{"activation": "tanh_gelu", "norm_eps": 1e-06, "init_std_o": 0.00364}
Each number is 200 + 30 x the weight over its row's rms, rounded and kept within 0 to 999. Layers, rows and columns count from 0. The size before them is the row's rms in percent of the matrix's.

# layer 16 MLP down (transposed), 1024x256, rms 0.0398, rows 749-776, columns 0-127
100,187,183,208,199,179,211,263,141,210,185,170,206,178,220,203,202,225,245,156,236,150,150,160,251,208,171,199,205,235,244,207,170,185,140,206,192,213,255,166,236,158,269,206,189,209,177,216,221,224,124,184,235,245,223,276,205,209,175,225,225,179,204,177,187,224,202,221,197,200,211,122,223,169,133,221,258,172,209,159,199,178,171,206,170,206,245,240,197,179,170,213,166,195,177,129,206,208,212,216,209,195,158,193,222,215,171,218,197,212,219,239,212,192,176,169,121,237,217,245,228,187,242,213,199,176,247,192,200
098,211,158,182,186,240,274,206,189,212,187,182,213,165,225,226,198,167,222,204,167,182,165,240,204,154,213,138,178,223,229,233,238,213,190,165,192,164,190,191,259,163,219,198,227,235,238,217,267,196,265,192,185,192,223,149,230,211,196,153,222,210,195,243,126,229,247,197,141,185,198,240,206,241,195,214,220,217,249,161,198,171,171,180,194,235,210,177,207,190,202,220,130,153,211,204,232,182,220,203,206,204,189,143,234,190,203,197,228,227,178,253,217,180,179,139,162,240,171,178,197,188,185,212,161,186,221,209,184
095,227,236,244,178,213,192,189,237,129,186,202,180,216,199,218,199,180,209,201,222,234,261,288,175,185,204,208,173,228,230,199,139,177,214,204,260,198,191,210,190,203,170,200,240,160,198,191,206,213,183,199,203,194,270,200,197,217,197,205,172,223,284,206,197,208,184,149,249,212,160,211,244,199,217,208,191,200,167,200,207,191,237,221,210,148,200,221,141,238,222,193,232,153,177,230,145,252,209,201,198,162,173,168,208,208,188,193,179,194,174,192,202,213,220,221,193,211,205,248,260,204,208,228,202,144,151,190,190
092,197,222,201,208,195,183,187,181,178,174,223,250,206,163,189,149,224,147,238,218,198,235,174,233,178,131,257,215,214,210,128,183,217,268,182,183,222,197,190,249,119,184,213,180,189,234,171,195,229,159,216,255,167,167,252,233,220,192,190,179,165,198,182,194,203,240,166,199,184,149,230,158,201,212,182,216,215,204,203,207,157,185,248,184,258,110,201,127,178,185,171,200,206,158,209,204,222,211,216,204,228,264,158,187,213,180,220,215,222,186,218,150,192,197,222,214,235,176,190,222,178,192,183,233,261,181,166,138
104,203,203,141,170,192,212,188,193,250,186,195,208,183,188,140,212,182,226,207,230,216,225,148,215,178,219,180,243,199,207,177,193,172,176,212,212,191,195,209,212,185,207,177,168,190,219,167,168,199,148,201,173,245,165,181,128,188,216,194,188,171,202,130,230,264,306,197,201,222,236,242,204,199,210,270,172,219,231,192,284,207,216,238,191,191,214,156,193,218,169,163,174,198,198,230,175,194,208,172,177,145,189,204,212,168,201,155,207,253,206,204,253,214,207,190,162,188,190,212,195,233,236,209,160,203,193,199,217
101,228,249,241,183,235,201,136,205,171,203,163,203,217,217,190,215,233,143,191,228,244,196,216,255,190,211,186,175,189,159,246,225,234,183,221,222,212,179,183,174,193,215,197,263,215,151,160,227,175,177,166,189,186,171,195,190,164,190,232,179,179,156,181,233,225,220,178,186,219,174,226,168,211,213,186,156,194,213,171,230,226,186,248,202,217,237,234,248,139,224,166,166,256,237,205,241,219,188,218,245,170,230,135,213,221,182,228,166,192,176,164,225,192,164,206,195,199,222,166,173,171,200,165,243,162,188,150,177
106,165,157,192,228,179,168,235,267,197,158,244,146,198,249,256,188,254,185,185,193,227,208,204,218,169,229,206,225,207,204,256,207,203,226,213,157,233,203,177,208,180,191,179,177,195,185,241,190,149,194,192,188,211,156,205,187,223,187,225,175,153,219,147,210,218,210,167,188,197,204,215,177,201,196,154,183,223,178,146,180,201,159,204,210,198,202,214,207,194,214,192,259,225,191,239,228,196,205,198,103,215,244,144,188,242,226,182,224,221,220,196,201,177,184,219,172,198,174,145,171,176,262,222,159,231,220,185,193
089,181,175,202,159,180,212,205,180,212,209,213,262,211,169,227,176,144,237,168,209,201,194,193,178,203,188,183,176,222,237,217,202,183,169,257,156,184,164,241,175,168,131,205,207,199,177,172,209,185,212,176,152,215,201,181,204,151,202,183,236,158,258,178,141,193,194,254,209,223,215,190,140,243,185,193,152,202,128,137,165,143,247,203,252,224,159,196,192,176,209,228,203,175,246,210,213,211,176,194,218,189,275,183,221,153,171,190,188,227,214,228,149,147,241,194,233,147,219,208,191,192,186,236,194,183,224,181,185
084,223,215,162,205,212,202,210,188,244,190,167,229,255,204,174,214,168,211,205,200,175,265,224,245,247,239,187,222,181,178,145,194,247,172,196,218,142,222,166,151,303,193,226,148,169,231,149,174,163,171,229,196,210,208,222,182,212,254,165,199,223,199,196,219,206,187,220,177,262,230,249,179,233,219,227,190,200,217,274,209,186,174,151,222,227,196,208,176,188,199,243,240,202,190,176,222,189,172,201,225,215,193,234,180,198,190,244,207,187,171,204,194,169,200,213,172,184,231,178,155,162,222,188,196,237,184,234,215
100,175,213,234,178,185,219,205,231,213,220,216,188,173,211,237,241,203,215,238,190,190,221,183,226,208,181,179,263,260,164,210,192,194,215,166,208,194,226,204,175,172,212,198,180,170,205,224,159,180,171,183,209,184,221,173,157,178,207,234,330,231,174,154,226,164,198,211,193,176,186,194,180,234,206,189,186,208,225,164,204,256,200,163,216,216,212,232,177,188,156,176,162,168,195,212,203,183,199,222,231,204,227,252,238,184,191,240,194,194,210,158,211,227,230,176,218,218,223,243,225,173,202,167,211,161,167,206,203
101,216,187,227,203,177,240,179,225,204,194,152,192,193,197,197,208,173,171,225,214,238,184,261,239,170,218,238,176,189,172,210,264,204,189,215,200,182,215,172,193,220,174,168,136,207,243,223,197,186,176,199,219,221,194,205,186,222,182,232,201,177,281,182,138,182,228,194,199,189,209,181,167,211,209,219,169,140,245,226,185,172,177,157,209,211,169,205,156,176,269,228,138,229,205,185,222,170,219,181,233,142,205,220,214,245,175,222,175,210,220,179,163,188,247,180,199,210,149,221,194,169,222,178,191,154,217,225,215
098,211,208,212,165,232,271,191,180,185,220,188,235,257,250,214,236,163,210,201,202,233,237,221,200,152,183,192,178,191,258,237,174,194,152,126,201,144,210,179,171,205,197,208,137,196,179,174,160,217,227,223,198,161,251,200,221,167,220,170,196,209,199,170,232,170,195,258,220,160,205,201,175,266,242,245,191,187,173,227,176,227,179,238,179,204,196,225,229,232,216,185,207,193,189,211,265,232,158,204,216,160,170,200,172,215,135,208,194,188,207,201,202,184,188,173,150,223,171,225,163,249,219,186,198,251,193,292,167
098,180,171,237,217,145,234,165,162,210,193,237,231,197,237,153,195,173,213,181,161,191,196,219,140,209,215,182,208,231,212,232,237,201,215,259,165,242,210,170,195,212,189,204,163,257,200,207,159,206,225,232,235,232,172,212,147,213,188,158,212,248,188,151,242,200,241,180,222,199,174,231,232,221,208,180,231,241,212,203,235,194,205,187,264,261,203,181,234,188,200,89,236,190,174,230,172,249,188,166,222,158,151,169,204,227,223,158,167,164,242,175,211,214,215,222,215,201,175,185,185,224,258,180,189,156,161,205,161
104,169,223,165,183,226,207,215,210,198,202,227,179,151,196,183,165,215,191,234,209,218,213,214,248,173,154,198,201,195,150,262,228,155,183,209,193,168,246,170,219,196,201,163,179,156,192,188,181,147,271,234,194,240,212,188,220,155,216,173,146,174,150,153,175,264,226,168,180,178,214,208,193,208,212,195,183,259,195,226,238,238,180,199,186,181,228,244,178,219,228,245,169,214,170,128,186,153,185,235,196,187,196,210,200,162,165,209,214,211,231,166,201,269,203,168,202,203,206,219,217,161,179,180,178,174,165,234,179
097,185,184,174,226,171,205,215,198,232,180,174,197,218,210,192,183,180,157,215,200,234,162,291,201,242,220,240,181,169,165,210,259,228,175,203,167,199,186,206,203,185,208,192,168,205,208,204,213,182,181,207,208,187,262,221,235,219,232,200,185,226,214,196,200,270,175,184,208,177,262,230,223,205,212,184,231,164,182,211,170,233,164,222,241,177,204,186,203,168,201,187,277,211,205,212,230,161,194,278,215,217,198,139,195,166,166,185,221,226,184,168,158,177,196,182,150,214,157,199,209,195,145,244,181,178,186,165,220
097,235,227,260,222,201,170,208,206,227,170,183,192,192,178,172,234,219,228,191,172,146,183,206,231,244,204,224,184,159,193,232,214,196,230,232,218,233,216,184,224,182,177,225,169,196,189,205,202,146,178,198,172,179,207,235,193,152,187,193,218,174,178,193,192,212,126,210,168,252,263,221,158,153,179,233,187,225,247,174,167,169,200,177,239,204,244,183,184,172,242,166,226,194,174,259,179,234,204,248,202,196,208,192,189,136,220,164,202,165,199,243,208,230,203,178,212,216,221,186,198,199,293,178,212,158,168,194,195
094,188,236,233,211,146,168,169,231,225,174,199,186,167,206,159,214,260,193,182,176,199,237,148,250,181,187,222,158,182,158,232,228,186,172,175,205,266,213,196,261,162,205,196,146,225,219,194,172,206,193,212,194,147,191,181,206,169,205,202,169,170,176,154,182,273,164,206,217,174,201,160,248,236,191,229,211,181,201,150,211,204,193,184,208,172,157,195,171,182,172,168,272,224,249,180,163,213,191,193,182,175,220,143,237,257,195,188,192,225,235,195,178,290,124,216,209,182,217,194,193,207,203,242,219,240,238,168,219
120,226,166,191,236,275,252,165,233,248,180,183,221,160,141,191,215,209,217,168,165,200,278,149,182,178,127,203,201,219,199,160,215,184,176,267,178,178,199,220,255,220,142,203,209,213,192,178,233,161,200,219,225,224,236,217,219,147,164,159,199,198,209,194,231,219,206,168,179,179,176,214,235,167,199,174,259,221,218,177,167,173,219,154,204,213,194,158,206,228,205,236,178,239,223,252,188,189,198,177,211,165,152,197,212,222,180,235,270,187,206,183,169,173,163,209,208,210,198,130,204,208,190,199,204,205,182,183,185
103,179,218,215,196,206,230,187,205,164,203,179,173,206,181,175,142,160,212,148,188,195,218,228,223,190,224,180,185,182,168,154,168,192,206,181,196,244,163,194,195,185,254,141,161,218,159,216,233,169,180,226,237,207,199,175,168,195,259,209,121,225,229,225,208,212,244,210,207,218,151,193,133,191,196,185,221,171,215,219,203,212,239,273,236,179,205,195,220,239,191,223,298,172,174,253,224,201,231,161,159,158,201,215,177,234,207,232,204,203,174,255,181,180,179,169,162,172,186,190,159,169,159,206,219,218,206,224,179
115,209,206,163,191,161,150,248,215,220,205,216,206,117,159,200,222,214,186,235,183,211,192,195,221,175,258,199,173,194,200,246,166,168,259,237,213,168,179,234,183,234,178,163,186,223,236,256,188,192,162,187,213,200,198,152,202,247,220,221,246,192,182,191,228,156,205,228,228,165,166,195,207,236,154,200,180,196,203,211,189,235,182,201,239,210,227,188,181,223,233,240,165,168,196,206,226,191,204,206,219,231,255,172,167,188,179,195,245,177,171,199,243,221,200,178,235,180,195,137,199,146,222,133,221,194,244,198,200
101,214,171,200,212,210,234,236,202,145,207,251,127,219,222,266,221,201,168,183,158,189,233,185,161,221,253,260,205,177,183,232,193,145,153,209,172,204,197,265,212,234,206,240,176,245,264,186,208,227,212,192,171,212,179,242,227,234,210,269,193,183,164,228,253,195,200,212,222,191,151,237,235,185,179,209,158,165,173,223,145,177,219,206,182,170,241,195,201,177,200,181,185,236,227,185,179,178,205,180,148,193,220,224,200,147,171,181,142,196,182,221,207,179,209,212,226,178,227,178,227,137,174,235,200,140,188,172,183
110,224,194,178,226,208,183,215,171,131,206,229,192,235,188,159,247,225,162,126,207,205,200,211,212,114,246,148,197,213,212,228,231,243,207,205,178,206,203,231,199,181,225,171,197,170,194,188,173,202,171,194,223,197,205,227,173,196,212,191,294,165,129,204,187,167,201,220,202,197,208,187,198,194,244,175,179,190,226,262,195,209,168,212,195,176,179,141,198,147,221,199,218,141,130,172,232,246,245,207,222,229,161,154,239,190,179,198,207,187,257,189,174,244,213,184,210,192,202,197,236,216,198,170,225,180,263,178,212
099,194,203,229,198,184,162,187,203,167,190,184,152,161,203,225,261,166,257,231,192,148,180,196,133,196,256,207,263,216,262,148,226,190,155,160,200,169,188,263,187,213,225,100,170,180,225,214,192,181,171,191,208,215,163,211,224,111,222,187,188,198,212,246,201,212,212,220,183,209,218,155,188,172,138,228,191,187,226,163,189,240,225,253,187,205,221,197,218,207,221,246,213,160,164,231,158,221,241,206,206,219,188,202,225,213,132,170,233,213,187,204,142,108,214,217,145,220,215,205,250,224,194,174,221,205,243,194,216
099,172,230,174,218,213,233,178,238,175,208,170,176,156,206,236,125,197,194,189,193,205,188,221,248,220,214,168,170,180,189,275,225,240,265,101,232,211,242,177,200,200,178,175,190,215,223,208,198,164,219,195,245,182,265,220,151,245,222,230,221,174,215,206,250,211,211,196,212,180,182,191,248,210,213,187,258,153,171,226,207,226,192,181,169,183,239,223,196,181,201,234,258,197,217,143,161,147,183,247,125,193,194,226,227,211,144,235,219,209,184,197,163,170,194,199,240,197,197,208,209,138,161,162,154,207,216,195,224
104,176,188,183,165,226,213,188,226,147,222,184,216,170,254,250,216,204,175,211,158,198,172,182,215,192,165,203,191,200,175,222,218,200,166,187,173,224,230,213,162,253,190,160,142,228,213,234,185,198,214,216,193,243,219,243,196,242,136,260,226,175,214,253,190,218,198,218,166,200,182,254,226,214,193,259,218,225,225,206,161,230,168,230,243,192,211,186,195,232,187,223,198,203,209,184,230,194,208,232,233,229,234,128,184,195,291,187,201,186,208,214,198,193,198,162,166,221,178,185,218,218,191,173,229,174,182,197,231
098,208,229,221,233,214,180,203,204,142,227,173,203,188,195,148,213,178,197,174,232,190,247,232,217,230,163,178,198,270,221,226,179,229,207,159,199,175,269,236,158,118,266,233,197,178,191,198,118,159,189,176,113,242,247,223,159,176,212,182,210,181,277,208,173,213,205,254,109,203,199,212,260,185,227,208,191,214,176,268,151,199,127,168,213,227,241,229,193,193,223,213,176,169,222,190,189,165,199,205,186,178,201,222,197,224,209,253,212,200,181,171,195,219,207,207,163,228,198,221,189,185,165,253,215,166,137,214,186
094,203,199,198,179,222,190,219,223,215,236,184,248,185,188,206,182,216,154,158,245,270,206,224,169,216,203,198,213,250,207,209,182,213,210,236,237,211,179,216,227,250,182,198,215,175,238,201,144,194,190,254,213,205,210,197,147,202,199,154,237,147,184,132,144,224,212,197,170,219,146,216,214,255,187,150,199,234,131,198,126,281,196,153,186,215,209,200,204,179,187,216,240,219,225,178,190,238,189,202,184,252,174,174,172,198,247,238,187,187,174,187,217,209,132,193,228,208,247,208,189,210,180,180,213,195,145,161,194
101,177,165,220,231,205,238,226,209,192,226,205,226,126,198,200,260,187,157,212,182,197,185,219,160,194,179,252,180,220,153,222,205,183,162,197,252,192,148,208,230,168,199,226,246,151,251,233,199,230,200,151,177,215,197,178,190,184,208,211,238,196,210,210,186,217,233,263,195,151,247,180,205,227,256,166,186,174,129,245,230,193,187,235,234,202,221,201,192,176,164,215,193,190,206,177,226,200,238,190,151,200,210,177,211,233,216,232,167,247,197,241,181,164,199,252,218,191,217,194,212,209,213,243,241,238,203,220,153
# layer 16 MLP up, 1024x256, rms 0.116, rows 750-776, columns 0-127
100,212,180,221,190,215,137,183,232,183,197,209,147,196,182,178,162,206,176,194,219,229,183,208,199,231,176,226,220,219,195,184,242,193,171,209,204,197,172,169,203,185,181,200,198,167,219,225,174,221,154,159,194,158,205,208,180,180,187,222,161,227,199,270,266,222,135,220,185,191,217,128,196,191,226,148,171,200,209,223,191,166,197,169,198,189,191,205,205,219,213,233,199,221,177,203,182,217,219,243,205,194,249,240,151,148,162,188,207,183,187,156,231,210,231,225,216,205,288,194,159,187,215,162,195,230,239,183,242
096,149,191,201,156,190,244,222,195,232,178,220,246,247,230,159,166,245,222,208,148,250,174,228,242,192,246,164,202,236,210,204,189,203,174,223,163,243,158,229,200,166,208,163,193,234,183,190,171,185,154,163,119,189,128,164,168,197,227,206,242,164,166,214,237,202,215,238,185,184,193,220,199,188,222,191,208,166,196,143,205,227,150,229,218,191,140,191,234,220,192,165,205,215,178,205,176,169,192,180,237,172,138,197,196,152,236,218,206,232,184,207,246,151,225,145,231,227,228,276,155,147,180,200,279,219,215,195,217
092,245,168,162,161,147,125,203,177,169,215,182,246,167,205,185,198,180,207,196,185,194,230,181,198,216,200,226,200,211,229,193,222,166,194,188,217,177,203,218,272,270,219,190,173,157,143,208,233,193,159,205,206,201,169,193,144,190,181,213,197,229,189,228,172,187,219,269,229,248,193,227,136,219,193,201,199,231,267,236,198,197,223,171,213,167,202,183,146,198,195,198,226,187,205,256,207,211,177,217,193,189,203,197,245,187,167,223,211,224,179,162,201,225,180,190,198,195,254,204,195,209,199,266,184,239,142,211,161
103,197,159,225,182,167,236,223,144,235,186,225,186,194,220,156,213,203,196,201,238,242,261,157,208,199,220,234,238,205,181,231,153,210,169,186,227,233,255,185,243,236,195,220,172,158,220,239,248,151,156,199,182,232,177,151,174,184,240,226,156,163,120,168,244,212,226,198,208,206,237,158,224,254,203,204,176,177,232,207,182,214,190,247,203,238,253,227,235,200,193,185,224,174,245,219,195,232,190,182,203,249,211,174,209,233,217,193,230,191,203,157,182,145,195,203,192,214,195,242,185,213,154,110,187,191,205,182,219
097,187,234,165,152,237,246,264,234,235,237,244,142,235,212,187,181,208,207,209,204,210,171,187,163,216,229,172,214,230,207,232,206,213,189,240,155,182,102,177,207,127,189,202,173,153,213,194,144,159,259,193,201,237,215,255,181,185,206,197,211,221,223,202,216,238,196,235,222,249,204,202,235,162,146,170,178,198,154,201,190,223,221,185,197,179,171,223,233,226,184,198,230,211,170,233,210,185,196,225,226,218,179,186,255,149,260,249,192,167,197,252,149,165,240,205,158,221,213,184,242,186,170,216,184,221,178,186,158
111,211,199,194,253,186,214,198,176,172,187,193,174,179,215,236,146,175,191,185,216,224,231,251,225,231,222,198,231,173,184,191,150,186,195,179,251,216,211,188,275,193,178,204,182,269,173,201,194,204,239,212,206,187,212,184,189,212,169,211,228,212,220,182,237,239,170,206,230,169,194,188,223,228,205,152,161,149,224,212,226,234,219,162,218,204,171,203,182,184,270,166,236,187,171,205,171,192,231,241,161,135,245,189,148,181,238,193,172,237,217,217,177,218,233,206,274,234,194,141,205,222,191,232,133,153,149,225,215
095,160,159,197,237,193,212,244,188,223,193,211,198,206,240,178,185,241,182,200,229,158,168,164,230,162,187,218,181,228,232,207,214,148,192,175,197,210,254,188,171,282,248,209,167,234,193,237,218,285,180,194,249,207,173,208,162,159,236,166,246,190,198,246,252,170,214,149,182,216,199,154,232,217,161,193,249,210,261,168,245,190,252,218,190,193,220,211,157,151,204,197,237,226,164,234,175,207,240,180,237,189,213,238,210,207,242,238,242,187,206,184,209,213,175,208,210,177,200,183,192,182,179,187,251,249,196,219,244
091,240,205,177,225,205,196,173,176,170,212,219,189,204,245,156,181,275,188,180,233,219,216,172,185,164,199,189,174,182,207,198,218,179,242,228,212,206,174,206,203,137,220,155,200,238,155,158,212,217,213,250,165,109,210,191,215,228,193,218,192,136,261,169,201,170,190,190,203,169,168,175,170,154,133,155,212,106,204,183,192,257,244,241,192,231,235,163,225,197,221,184,206,156,200,218,205,150,207,226,155,179,159,244,216,192,197,188,211,246,247,183,215,240,199,201,257,205,211,235,170,170,229,287,224,226,239,237,177
101,157,185,148,204,238,218,184,221,182,218,226,254,162,219,235,189,209,213,227,182,205,228,152,179,179,178,182,194,164,236,282,238,205,226,192,222,197,198,179,234,189,175,200,179,174,244,246,179,223,168,189,186,201,180,153,177,201,188,235,186,216,226,202,225,171,218,165,175,231,227,190,194,249,166,180,188,200,264,208,251,191,173,166,240,183,214,201,220,160,169,205,217,226,184,224,237,178,145,175,207,212,270,204,245,168,185,226,204,188,264,180,135,170,228,212,148,210,193,218,192,250,222,186,156,231,244,173,244
100,183,195,215,218,173,235,198,223,204,259,223,190,186,212,186,197,255,235,218,146,167,170,218,142,261,173,202,167,233,196,217,207,173,179,219,218,173,219,207,230,218,151,207,161,244,195,235,188,258,211,233,187,190,228,217,173,200,174,232,206,218,217,294,223,159,133,206,241,222,175,185,187,241,196,225,185,176,180,181,179,188,192,186,187,211,251,220,220,136,236,207,198,172,190,250,205,179,148,217,164,223,212,204,193,199,180,206,140,216,211,194,231,217,199,153,167,198,186,170,269,211,202,215,206,202,197,205,210
094,195,183,164,198,280,154,224,165,235,228,214,185,177,156,245,188,214,250,183,172,220,238,184,213,211,181,237,225,180,230,259,185,239,207,194,230,194,204,180,193,221,201,188,241,206,186,233,226,217,246,246,217,177,189,192,141,234,193,214,251,146,203,275,204,204,164,210,221,166,220,181,139,229,185,158,228,166,221,150,208,249,165,209,201,225,162,198,181,160,144,198,184,166,181,188,214,207,197,267,190,187,205,218,180,216,194,192,245,195,169,191,180,252,199,183,225,202,217,235,210,216,256,220,249,233,120,186,185
096,166,176,221,145,183,222,192,165,183,187,173,245,174,229,206,231,165,114,222,164,213,228,222,173,237,260,192,241,261,189,214,158,225,211,221,180,226,201,186,197,193,257,177,246,216,192,214,196,204,259,202,178,217,185,155,177,203,222,199,230,205,239,228,244,202,196,237,161,212,194,189,202,176,254,218,199,202,213,250,199,215,177,182,179,232,236,144,218,168,202,107,238,179,201,203,204,205,174,208,173,176,255,213,280,207,225,167,189,203,211,204,182,201,208,219,212,220,153,158,187,161,163,162,201,199,260,176,220
098,214,145,200,204,196,223,173,181,240,202,177,223,162,206,139,246,210,210,148,178,207,216,209,184,175,189,249,191,181,182,176,240,259,186,215,199,233,200,181,190,202,223,185,184,243,160,227,181,217,248,162,209,216,194,226,193,218,169,287,212,137,169,172,205,186,203,242,181,208,218,186,256,174,182,194,243,226,191,190,189,223,227,225,232,223,236,249,242,199,231,186,258,197,155,249,201,231,212,206,197,162,200,200,151,183,248,201,248,205,232,215,240,246,226,182,178,183,253,189,200,215,234,260,178,166,143,167,187
099,190,174,150,247,218,189,221,183,193,166,150,231,256,160,245,246,223,186,194,175,178,176,214,224,206,242,181,189,219,213,200,172,217,227,231,166,219,220,194,194,129,150,191,200,180,202,230,157,212,181,227,185,218,159,222,217,199,182,246,199,161,174,204,174,205,174,164,221,225,184,213,232,202,214,213,296,229,170,159,212,204,225,172,202,206,213,179,192,197,195,223,196,257,186,185,214,225,190,221,210,226,185,170,193,231,174,183,241,222,232,207,189,195,213,143,138,161,180,197,180,236,192,234,217,197,222,148,239
092,217,190,209,201,172,154,228,234,195,248,261,187,138,188,181,207,252,200,177,177,230,165,196,156,221,209,196,236,150,129,201,189,194,257,218,211,176,204,176,202,210,223,173,210,223,166,178,166,205,199,212,196,168,252,215,151,228,204,186,219,170,235,169,187,183,182,246,165,215,203,170,199,238,253,135,220,204,175,190,211,138,186,222,217,167,163,201,220,279,169,213,191,195,246,234,188,239,231,208,193,177,178,202,251,145,225,172,159,183,253,190,208,151,246,218,214,200,217,215,169,175,203,195,204,180,230,209,239
095,211,178,168,182,168,215,260,194,142,232,211,157,217,208,238,241,137,200,226,136,194,214,189,182,208,181,165,173,192,216,184,178,194,187,175,253,213,173,153,198,247,173,151,205,165,205,238,199,214,160,196,201,218,226,192,207,229,178,186,202,198,221,220,191,219,149,207,219,190,186,256,152,208,196,244,228,170,256,271,209,215,203,190,190,209,248,190,193,187,231,268,235,200,214,216,171,184,200,176,184,240,197,237,201,209,239,190,202,184,233,169,198,174,179,165,202,189,243,193,120,183,185,234,218,185,208,271,232
101,161,250,217,171,170,157,194,186,161,251,260,152,212,228,194,150,213,205,262,225,212,128,229,231,211,246,197,227,159,200,209,179,222,209,157,233,222,189,190,144,205,239,197,180,199,203,238,173,241,195,204,185,194,163,157,175,225,235,257,193,182,193,223,191,187,208,230,216,171,239,192,166,243,186,230,103,222,182,205,211,226,186,221,183,192,218,231,178,161,214,122,206,185,176,142,217,208,219,212,207,217,251,166,200,170,195,187,159,201,170,222,212,250,220,198,187,202,218,240,194,197,181,188,207,183,206,214,198
105,210,200,189,217,196,238,213,202,233,177,217,208,210,143,216,202,208,179,230,241,266,223,188,223,199,235,162,242,207,181,226,215,184,153,235,213,148,178,242,223,199,171,214,168,202,223,217,201,200,237,194,139,237,185,164,214,178,208,228,193,225,238,210,194,251,171,196,152,268,267,219,188,204,228,188,180,241,252,158,219,171,182,212,213,276,162,225,176,231,190,195,218,246,155,207,237,229,157,217,197,202,184,189,220,127,178,190,183,222,242,200,158,179,173,201,258,228,193,242,205,203,191,197,264,159,184,204,169
102,210,227,214,221,216,198,189,225,206,152,234,141,163,228,193,154,210,218,196,205,192,170,219,195,249,216,228,247,178,221,212,123,210,194,158,208,191,161,239,263,195,219,196,211,246,172,193,125,205,214,228,172,215,180,234,240,269,236,197,181,215,207,178,244,152,189,203,246,140,197,191,201,157,163,195,133,239,209,229,227,164,198,184,230,138,209,195,214,168,214,253,184,204,193,177,178,212,168,175,231,197,164,164,195,201,208,177,195,199,257,203,175,191,223,226,208,183,210,222,240,200,220,191,207,222,169,155,249
101,163,188,248,220,188,211,193,211,199,205,212,153,171,182,226,197,182,181,207,226,250,195,237,160,255,136,207,219,199,245,225,184,202,175,152,159,252,222,233,202,206,243,173,203,208,231,190,194,195,214,208,134,150,125,220,236,172,219,262,264,142,263,234,222,220,220,209,186,153,169,184,216,210,222,191,184,147,160,186,166,160,212,204,226,184,165,184,136,209,215,171,225,212,199,203,177,172,169,239,124,204,145,176,207,183,230,227,172,227,193,180,241,195,263,214,248,203,230,222,203,200,233,224,203,160,179,172,203
104,167,240,192,147,151,208,207,196,211,174,180,192,188,204,168,190,195,253,196,180,171,191,197,231,172,207,225,199,180,132,201,221,224,186,183,181,252,193,157,264,194,239,217,175,209,191,234,239,157,188,189,162,250,180,274,176,217,184,126,188,259,229,208,202,229,160,202,196,162,226,234,160,262,177,228,201,199,232,160,135,140,191,216,247,189,231,159,193,186,180,178,194,200,208,187,219,258,230,205,243,194,213,180,189,140,226,197,194,161,206,224,221,302,212,190,177,166,221,199,239,203,197,206,178,206,203,213,178
096,230,161,172,197,183,252,173,178,206,158,206,238,215,219,187,194,221,172,282,247,216,234,190,213,150,179,196,143,165,199,217,189,198,177,231,212,265,195,159,196,220,182,224,224,140,201,242,221,206,208,172,184,183,176,199,185,251,159,235,233,203,206,182,172,232,183,223,231,262,188,218,170,198,208,246,220,219,200,213,219,155,149,215,249,222,193,136,183,204,205,174,191,208,240,162,192,225,192,214,184,202,136,160,184,187,182,223,219,237,204,149,216,174,187,161,207,213,229,212,190,170,218,180,207,261,178,188,186
097,204,218,195,153,179,191,230,185,199,199,215,183,205,224,224,265,169,257,202,163,203,174,141,153,243,183,191,202,206,215,193,172,233,167,204,184,220,167,207,274,178,221,239,224,181,220,190,186,219,187,234,180,166,179,230,196,196,203,241,265,196,130,217,179,203,194,148,244,171,121,155,233,246,170,225,167,131,240,213,213,198,175,146,171,202,225,197,241,173,211,174,212,180,242,194,185,233,287,145,196,195,176,193,169,165,249,182,200,237,216,200,222,173,207,215,208,203,194,237,188,189,212,208,181,192,222,174,169
097,194,224,225,261,169,189,216,197,192,246,153,166,268,224,197,243,187,140,201,181,197,216,187,161,182,199,174,153,247,221,175,220,210,168,271,181,208,177,193,175,222,143,178,209,181,219,188,186,240,168,179,157,184,177,215,199,211,187,218,146,271,252,177,216,164,207,176,160,172,195,195,256,187,212,205,207,207,158,207,220,209,173,156,166,190,246,196,245,187,186,190,192,221,144,239,181,178,157,204,202,227,221,163,240,213,232,213,195,158,185,222,172,276,237,178,188,146,184,199,143,197,207,180,182,152,204,192,203
097,186,247,184,185,156,172,224,210,184,199,197,211,209,171,173,190,202,152,172,175,159,250,220,179,187,209,205,227,215,187,249,206,207,227,218,173,226,217,212,238,239,172,128,219,187,231,164,184,233,228,167,202,200,209,212,181,228,183,203,169,217,209,199,222,180,134,189,183,208,202,194,200,210,224,175,190,171,188,220,217,197,193,196,208,197,186,185,239,242,211,141,213,119,172,218,221,135,263,187,274,216,212,150,143,192,207,203,170,161,233,233,221,262,166,229,217,296,151,180,120,260,217,225,190,182,153,250,231
099,179,183,201,195,168,186,144,211,151,164,245,187,198,170,250,213,223,217,206,178,196,209,238,142,217,239,223,137,190,234,160,244,112,218,196,193,191,182,234,224,190,195,208,179,218,198,172,235,179,237,214,187,176,177,208,207,209,194,211,276,236,215,170,204,211,271,207,190,227,172,227,264,212,202,210,204,247,191,188,230,192,214,203,168,195,136,265,213,206,203,144,224,227,202,167,243,137,191,209,214,187,197,183,174,209,269,144,208,234,220,226,216,203,190,176,159,179,194,148,199,129,217,172,199,190,168,208,222
099,134,219,204,193,207,219,215,201,199,160,238,255,234,222,182,186,180,185,220,229,203,228,216,216,178,177,138,258,218,178,200,236,199,157,181,184,200,170,178,268,174,223,161,176,204,196,182,183,190,238,186,173,181,204,175,173,216,185,215,194,165,191,182,276,240,172,182,181,257,235,251,176,234,214,202,193,219,181,185,221,186,157,212,217,179,211,148,224,198,183,167,187,202,210,199,309,211,253,194,191,249,159,138,169,180,147,167,195,180,164,220,195,249,249,164,198,197,171,172,184,203,207,178,144,192,149,232,220